Weights of a small GPT-style language model, trained from scratch on English Wikipedia.
Architecture: RMSNorm before each block, rotary positions, embeddings untied during training, local attention windows.
Each number is 128 + 32 x the weight over the matrix's rms, rounded and kept within 0 to 255. Layers, rows and columns count from 0. Numbers have three digits each.

# k: layer 2 attention key, 128x128, rms 0.251, rows 66-90, columns 0-127
# q: layer 2 attention query, 128x128, rms 0.261, rows 67-90, columns 0-127
k66:094128124117136189095106147091139144136132117114123142113108116084101133114124163130134124167099076172131123140076155128132051190082126057143201082139198085131155158088105149124154107123124088091081057089128126107092167133137096133152114113152168128168128128129104084100139149177081157088158137121174122120136111090135069120057145177180152134116143130152132112148084109116101129153121
q67:138136109143137156112149128136146131092094131131114151136097130086120105191105127118115188110139152124132133116164155152105116133086175122144124136113108135122161104120126122125126120126121103136147129133136112116131109088113112137112126096104133155143136124106113179134137122167149105165114118078088122143134155134150153109172106114098169129146155142149150159116140142105110169130104
k67:132124118151092074076149149083141077153108105117070140139081105121135169075122070089109085131146144144139156077141114129155094140065147108187176109126127121134154147081123117180102164159105111136093094069129139138104176098128105135123160106144186117136069170114102163111157123107105111127146118126114094076094080137116147162131160162181098138141115084100143077172157130059101155125085
q68:166095136152160139146139102146117148099126129168157161183092117084142138114139108101164069136190148156097142159182131071129154093115153179108138141137170135091123099104134146126192149141136103123121104152169189109186123165122117140130103113151147175160150137112136125129112162094120144119114113156067126140102118139151131133142144140131126120134146143135113151147117118094120169137104
k68:118131142180119183134082096082132099126123114146130096154132149101123073157175157125146109084130145172125130095085158107159181149109141127119146139137122118142106109102091132104104164137068148127110142120210166120147124130090150171130165123130118172123161083133143172134082134093119182126142157132137105077174111155134169125138098124071112169163152133110144133104138138118130114151109
q69:135141096157157097161138121104160146101141152159133059124122132137141138105195122133145069175069122125135117107100136157185095122170089124148152128135113160128107122177175093138098109132177143126105133164115126141141193160159086099153134160152176116080157103187178112144054142146102180112150077173180121149079107138100111167122121104131124093173119122107143123162103124157144137125173
k69:160111117106139086133161090202110128121133100180117098130157101191139124118117101157090089066109179099095115136173110146129142135179155135103118119116086109136049169153177108161174132079154183144168184166140156055181087122113137080150113161184118103127180095115151096107078127112157112145133116146107132096147090145133134144123089108117111166159135117174133213076173144098137194124194
q70:108136108138165120103096068149091173103142141077154100138036153117148139141088144111133158085147127123118137129121141074088113063131146129169123099106136086131133111085100105175161158133134065130132152106129132135129146095120133112167158115157107170107107138088140134098170120094091075098113104107156110126067160083146120117172137110145157135147172168140132124142152157077165130161120
k70:108198121130133156105104131079077172092081126086179160118093107123103060166184154132192099159115146145151092114115162183135149085126087137149144169089146119138131091109141134149073130107158128125123143099098136160097074130116133127128146087167162213123162121133114166129153131141150096096112159090189105126068170107144124111112139133172124162175103148080073067161080106127091130127106
q71:112121125119125115171157125073122134141172117159104122141118105159161092109121131141143132106129090174125135139109097116145117155172125098125096187160129125178129138133171110158174136137120115125126101168138123111123138117144127100058114145123099139132096100147143123068070167193177133170152139162157131134122123133153157164127038101123131132130153123112092091118140132150133115120148
k71:122135103154118077187144155141156115103137132094109093119134192163136093135132127138150163107073126174079168165116126119096154122178155166131053144118092140148081053180115084138092110114132126152129110153126172089171086109149115049177083179094115158134110091153174145127095073143152113104084057128170172187204166136067116152122165106131100098111094167168149128121130112133131078135196
q72:138172160110122183104092141101110103151065132086134140141093111136099126155095121099125165065160134137131141149145156121119134132132114105158144162154116096112199139096100146142127137128106141150117139129117121117156085146104118123157149168109134193167131153110114140138171103089121107134152148110118134138136138128129137075134112099104161113136142191135098111118147155105165205136092
k72:108159132118089189042097140123128129093125099157098147172112128067077102140132106051153074148161103157116101094113113145112143149088097107120126123140133127083195088066109144157125157157080126125101133062130114110019140149130124146119135076140130147101073165166121164126129187166078092113131160083156106085091083097156124132152172148149124113101203162134139061207118170133132095138086
q73:118097146100157152140101116117147184128124163112109176151100145139149137100093159117187112140151122152126150103097131115088142115124137123183123143155141173136165108058123134149140143141126116128132135139140133134128129147106133129107094117130105181112118100141108162103116173086096168134109112084121153134094107158177113107160106114141136139113135133146086112153129148085116100174078
k73:100110143159126170135085142152087135127117169078129160132133114133125144108133166109151145168147121125101128117119120092134171151133144092110149145165094116141141108119102106129135141136094114139122150080167173117088104159143132126148143141127092147117148108173123156117140119078132148111137177111161109074166150148158138137108105133107135161132107123140133149100147087162129190127132
q74:089055074159135119123115131127049162117110158148159095139212168120201124146138138110145176153185168084115140120103189105126137094078157149170128140128128091068127220128097144084128179167195110144191131082139121199131145120045088154097102144085116142137178205127037095122082176148131126134107114079064128104060147113140131099181202185166143136210105137135095131149170080083122087118115
k74:139170137167112119127133143118121104120050126130125155091130156113121153164158126178154092085150128132099128168135127132095095107129107091092110080128207102140159144099163180163195129142164162189199144129112116138086047121128123134119126074126131072201121088139108105035120125076151149159162130169069088129176137087145131142056115141098110091126116133140093108127148158139082105138142
q75:056092139098123131158091104107042137147116136214154097147134103185092175098211115126144101148100144142181118129156131113165093163166104122062121114122073116085069119150142150058147130242084133138108169148088098196172110195144082124097174168153110132133142076091135146096144044132142055125160147107108166076072075107114144165114160103135123155142138186178123131126135117148132117082184
k75:161165173122066120139126154149194125132100211128109071092129173185063125134146118156130100093125179149103169158189116083131171141183090122094096113141107142087139134175124110086164101118173173064136094173136051142206095089090217164088131174107133168129123105093154131130084094151143097163132054227129149126138134073139106080169166086081160110118146094058144090076181106154132097100125
q76:122140093134100110120136068086065138164186141076123121099153072127136112125126145134103090124061187100213157204175159051077122182122090134099143148142132119119146185132111093081099164096141096114081132154114171123163144130086132142088156148098138089123160148138032128125078135142093107148181095173123103164129089163130165119139167131131159126113139141184141131121151163081110150152118
k76:095155096162125104144081129135118144104133103065101138143137148115097070115188154125137119107124150206154131160173111147165052088143079158103141114092138102134135169106145191085128117106088115108164160149153138104125130075135129162122145088145170157120123098123132142113161147143097162155172096094158100162095138131102159106163049115119082108146204085107162065142136115056152144134099
q77:124133078142130145159108088106108095067146157113107140091115138147173133148108153193153158140147101098126139154194084167162102117134177192168161156187141081173165148164123067149208177136122064168129086152141140150023109141125102107120153131091161090138100147151148140132103105110062140151131168105135173144180155136095102148084145105125091129074076112118154103207145227144143128179208
k77:085141096153141153181147121095141158139127091132129187088122101076100118149098183083151120098150098054082114117189133124162089073165177147126095176117160021168137137089182123103127133114116127147066169142090085140127134152184144176152091100136086133052115092180129150151156156144103156142131078135135157152148211143100156183142141110145105145180144143099130199106126108130100102133120
q78:094183096105152093102110128125108129129131145040092146122139141138100149164191164130116133086126122129167152107106078173101085134129125155148107142051172212146154160149172109097174174172106049141146125119133102056114082073127114109140128125191133119138070159164092125145100131154193129122107169077071133096053112168095093077179124147146127040145106104145107156125193119165081181145095
k78:129168150150094083188094158084118121203189134111132107163125144134194117116113083101138129141151104083106118121103093141090121134123138148074153106138148083120167116154141123135104206154147091111116139196109159075134112153090115126076154191192127090111092165136107189110065162168134119084133067148136125152084141154128148108193126135138044111117107151107088110147074097159154153115122
q79:134121084159101069142144131132109134074052139115030149118131173133115144101110136136122125113120101178122071115109114142117163155075141083119089092132130140115104110119140157113155133125189169116078095069128203134155064151163195151129128154184123196166158143130148148140149131167172155123152189130126175165175108155113059082132096181097095163083171082159087052138152162142125125091105
k79:154116181151122130126132125078157129173146154119114119149165109162088067136103141120185146165154103072117156120140130176157190145068144086127160144149134158107136120105141156109115113184094111153154118169147177115127105071216156151121126143097118153141130090176089166116116152156163106139141069126060167125100150129142147128079124113149143175112164175164152134183125107109175142190114
q80:167092119109085160107102120139127134130148130107037184164203107143118176194098109143121115160113119151164123132129209100137101117056203163148095131126059136119139148188079143104126115091165099125139174116056128120067115105145157054096110082101113120120122181138153082116142129166156186149075093100131068176104172081106182198143114134166135134100145103126145124134156143150169111105142
k80:123088122125112099093119157131155138115117085106115195105131075111088186124168108085106119192205131113143114155112138101132104161092159080120095167107143110147168089139085195122154123077167088105079124169111158137090095093131107094108182099130113125127113131165079172127143097149180110144124127116095133121130196122133067144099134078221107147162167081135104125143087095101134119187139
q81:174084130162120053108115143124199087103095066127152106097148108177163105077110165130102035103147132142135187159183147140126137124119132142140087118123133089168139059040141171059130189153152192165091173172134146155170095131125118106075110166187085127130090059084151116098155105094173147080102143194109120144161078187143160100078092127109140076126123089214113157118178093148154139183105
k81:230118093123197139119119144102109137147181106132152123166084074144129123126173169117157125155097111152158134172149134098092197174063125122103180101168125115108131081153132130148179153184110123126062171169090118146156112113089141153200103159088082116121094116118130154150106183217145167119116154134168124186135064163153110131104173161181131070103152145154121179140190148070133124107141
q82:139068147106195123187103155130182094161126159173103138162139134136108123094107108102080143063076122140098066106063136119153164155118168056190157151102065074136106161051156133132180101110124171096103104109135139172093114148075096142138084110111113139159157094095133052123082080125113133139180107127085124193056171190144141115159059110113089102141115135116096125151055143143102107180106
k82:124156086133153139131130164158091101129156153120052102204150118122119174081162162128091114117153159118114085195167094154158144085090194115082148081144178135121122181109072120156079148139111155116058104117160136194130130124142117060130137091159082082142093093162122119076098090075102096174133132135131154138121114083104114113105165121142103157120107131131113152152173176132161129151061
q83:159155122105106062119158210150095123180150107125182107134123164145159104155000166145140054117081110122094095131092089075103105039160102112087144113116162033201133159133145139179151129135091191092093171104111100029147069165169164092144099120124140131104150007097101165146078146107134133130095187163155122131182112117100125106109137131132141014209141100164074121095125171121107133148112
k83:095065127121121174156154123102112112197160185126196178160147059104087140128184172084129164098106193144102157131135146131055100164169093139171087105127117123092168127165093107135116115197089176139124149095117097149162148110147095048129108105160116190154133126061130097145118147129169075053071105141128126158147146105115153112114111106162102094051123176205137139157081139153148143121166
q84:101152092126139173123130127157128060114136132146095122112115103182106131119104212129089079137129070119133177076152093104168095144143135107166173092097124126149138090136122068117071103129143120162130161155194150099082125105140136203109124118154078166176131127076191127100176106131128115164145151161120126134095159192121125141152135176123116189173117224100089119141149040110142053092187
k84:126116123135136124107091130105165106192127105194100152119093123145088134162100059185136120172101088149102115152204106115175169140150152128136125156087113145121111081141174129086106166122139113106098173125146141166138113071135161147092090136125175123163105122066125128083138213056137121139049153122120173136164069120119126110084153102144111125180154164124109076156094107142097112134103
q85:104145132115109185188134093144136111126167111088180148161172138113094117051121108082100164184151020056133093138077149129152117142146160168176117146121130088190121132128092155131146144184077191071171138165193096110203066134153185207043126132092150116169085174144106108104149142136086081165141124220168131105160141100110147105103089135065175144081128165145064110134120094155186148124117
k85:069144088125100162133090163098130116043186132162131103115097165065135110123150087091155076082105156128105126128111175161153149141141139154124163092153128138147164139151154121151123114143126160158105144159197147139099076120157108125127130074074194119148130064123103135214111160179148146171082135088087132097141104068106135078100046124165170075110158166202097098122105128189087177075108
q86:190171110130159154169146075124124143180176109163130089117127149081072179157103162114129127161172133146144143117208120103113109117129104111149077135160119126097121085064110139146111161094109121191180150062098084068134125106066108148154138151131175175126142188043061130097062154094149119153175067158091105159089098141107076108189139076159079092104120168119142057122104177152124136122138
k86:110137075116137099133178094124095125156145144120104142088107117149105097108150169127080173107151139105143110168100101116097095089082110122169097174162153166145089059137147081119105127155131106100154181165153138070112141125091170139173112090118155176102136163126106129165087128150156114163064066193129101140113115104102165150143109168092097099207087065095130124133126147182154167169145
q87:067041162115137123110081141060133081208119100196120078150139074108184137123085107079102128189124117123088139104168122131053164171141120117129113102070159152171152121142151113164108101212064139187126096163133157109146122131046123122115139100213131161147141099088103120194106200162118079119103100123065148154190128105075144106074089151120096088056058099125136131099171166053117088188105
k87:104111147152092142137123109121078177128108153192096087130172151161155175145119225102170126062128058156165189118096086101152146087115097131092131149108142097090160116050134085136185103092094079155099144127162070197091144079052126141137110097104091144134131150110162176166122131110166160115163200174139162163137166180115173104096114135125183121116086140169080122187157109154133054149132
q88:201146137155082105100123148135139117136142127160108171094149111133124168166095094115134128067108071107153096242155101158143168195104141063144077169139124092102082059102117183131139098117106137169126128130151146089121095041068078150066132084139142082193142071149104103185116176157113119112129122080176116072103144113124132109143169129096104186084164158185120135116069056164103159091106
k88:148153096113101130143119145085162132104100171093118156100143114132120092095112146087116102153144136152121175148111121142135080100126131098168103125112063180116093141173173127179150132172091098087161083156188145114105123086133101180096186133133102133137112204084124116184163080145113152150167168141137154091100145127132129107138100115154089073146096125148132151107065167095170110107089
q89:134109172187075115062137115133132111134152097183155114113177136166063094098100159123116140099165093129198167137094116160130194090106093146145063154065066131055173079055108072169125140158132099178123136108140165112078104124101100120163082171136156100155147158137113165109174061094211184125164202150167168181115145115102140164164177162168148102146086139123150140110075171163141171090134
k89:176063126145144135179133119136099066151143094167142122129095090101100046162089122104120104135116073185115051147128112167103128108095088144041108191129145123122171110064120116101124144150130129126123123135125140120126110137123203160082141141134107101138125170115101133136115134114061091132141153096141164150162172106050105174112129109190098127125107135100128084131119192112090139116074
q90:097115166120128120097060137124094142077165076107148099121143084174067123197137141094120098177108092155178169093126166122152134090088125146089121144044160134075142174174143161139063156223112124184126139097124160108107051114153106153098097113139101119144135125132114130105172097103128093138111153109142178160157108064127139159120126075108135108191188121156128122124106159129139142101166
k90:185121123136098090118144172113174072120157096203130160129142135201126160039087135170152089134138186145117111079110125041137163105158164131086041114147107176090178100131119076180133152149200139127183121162077096146153097115057119178126111141096135119150156156123135116170099137156118073115159132114145114167124159083152107102143135096152087179096139141131147134118149156144114132097140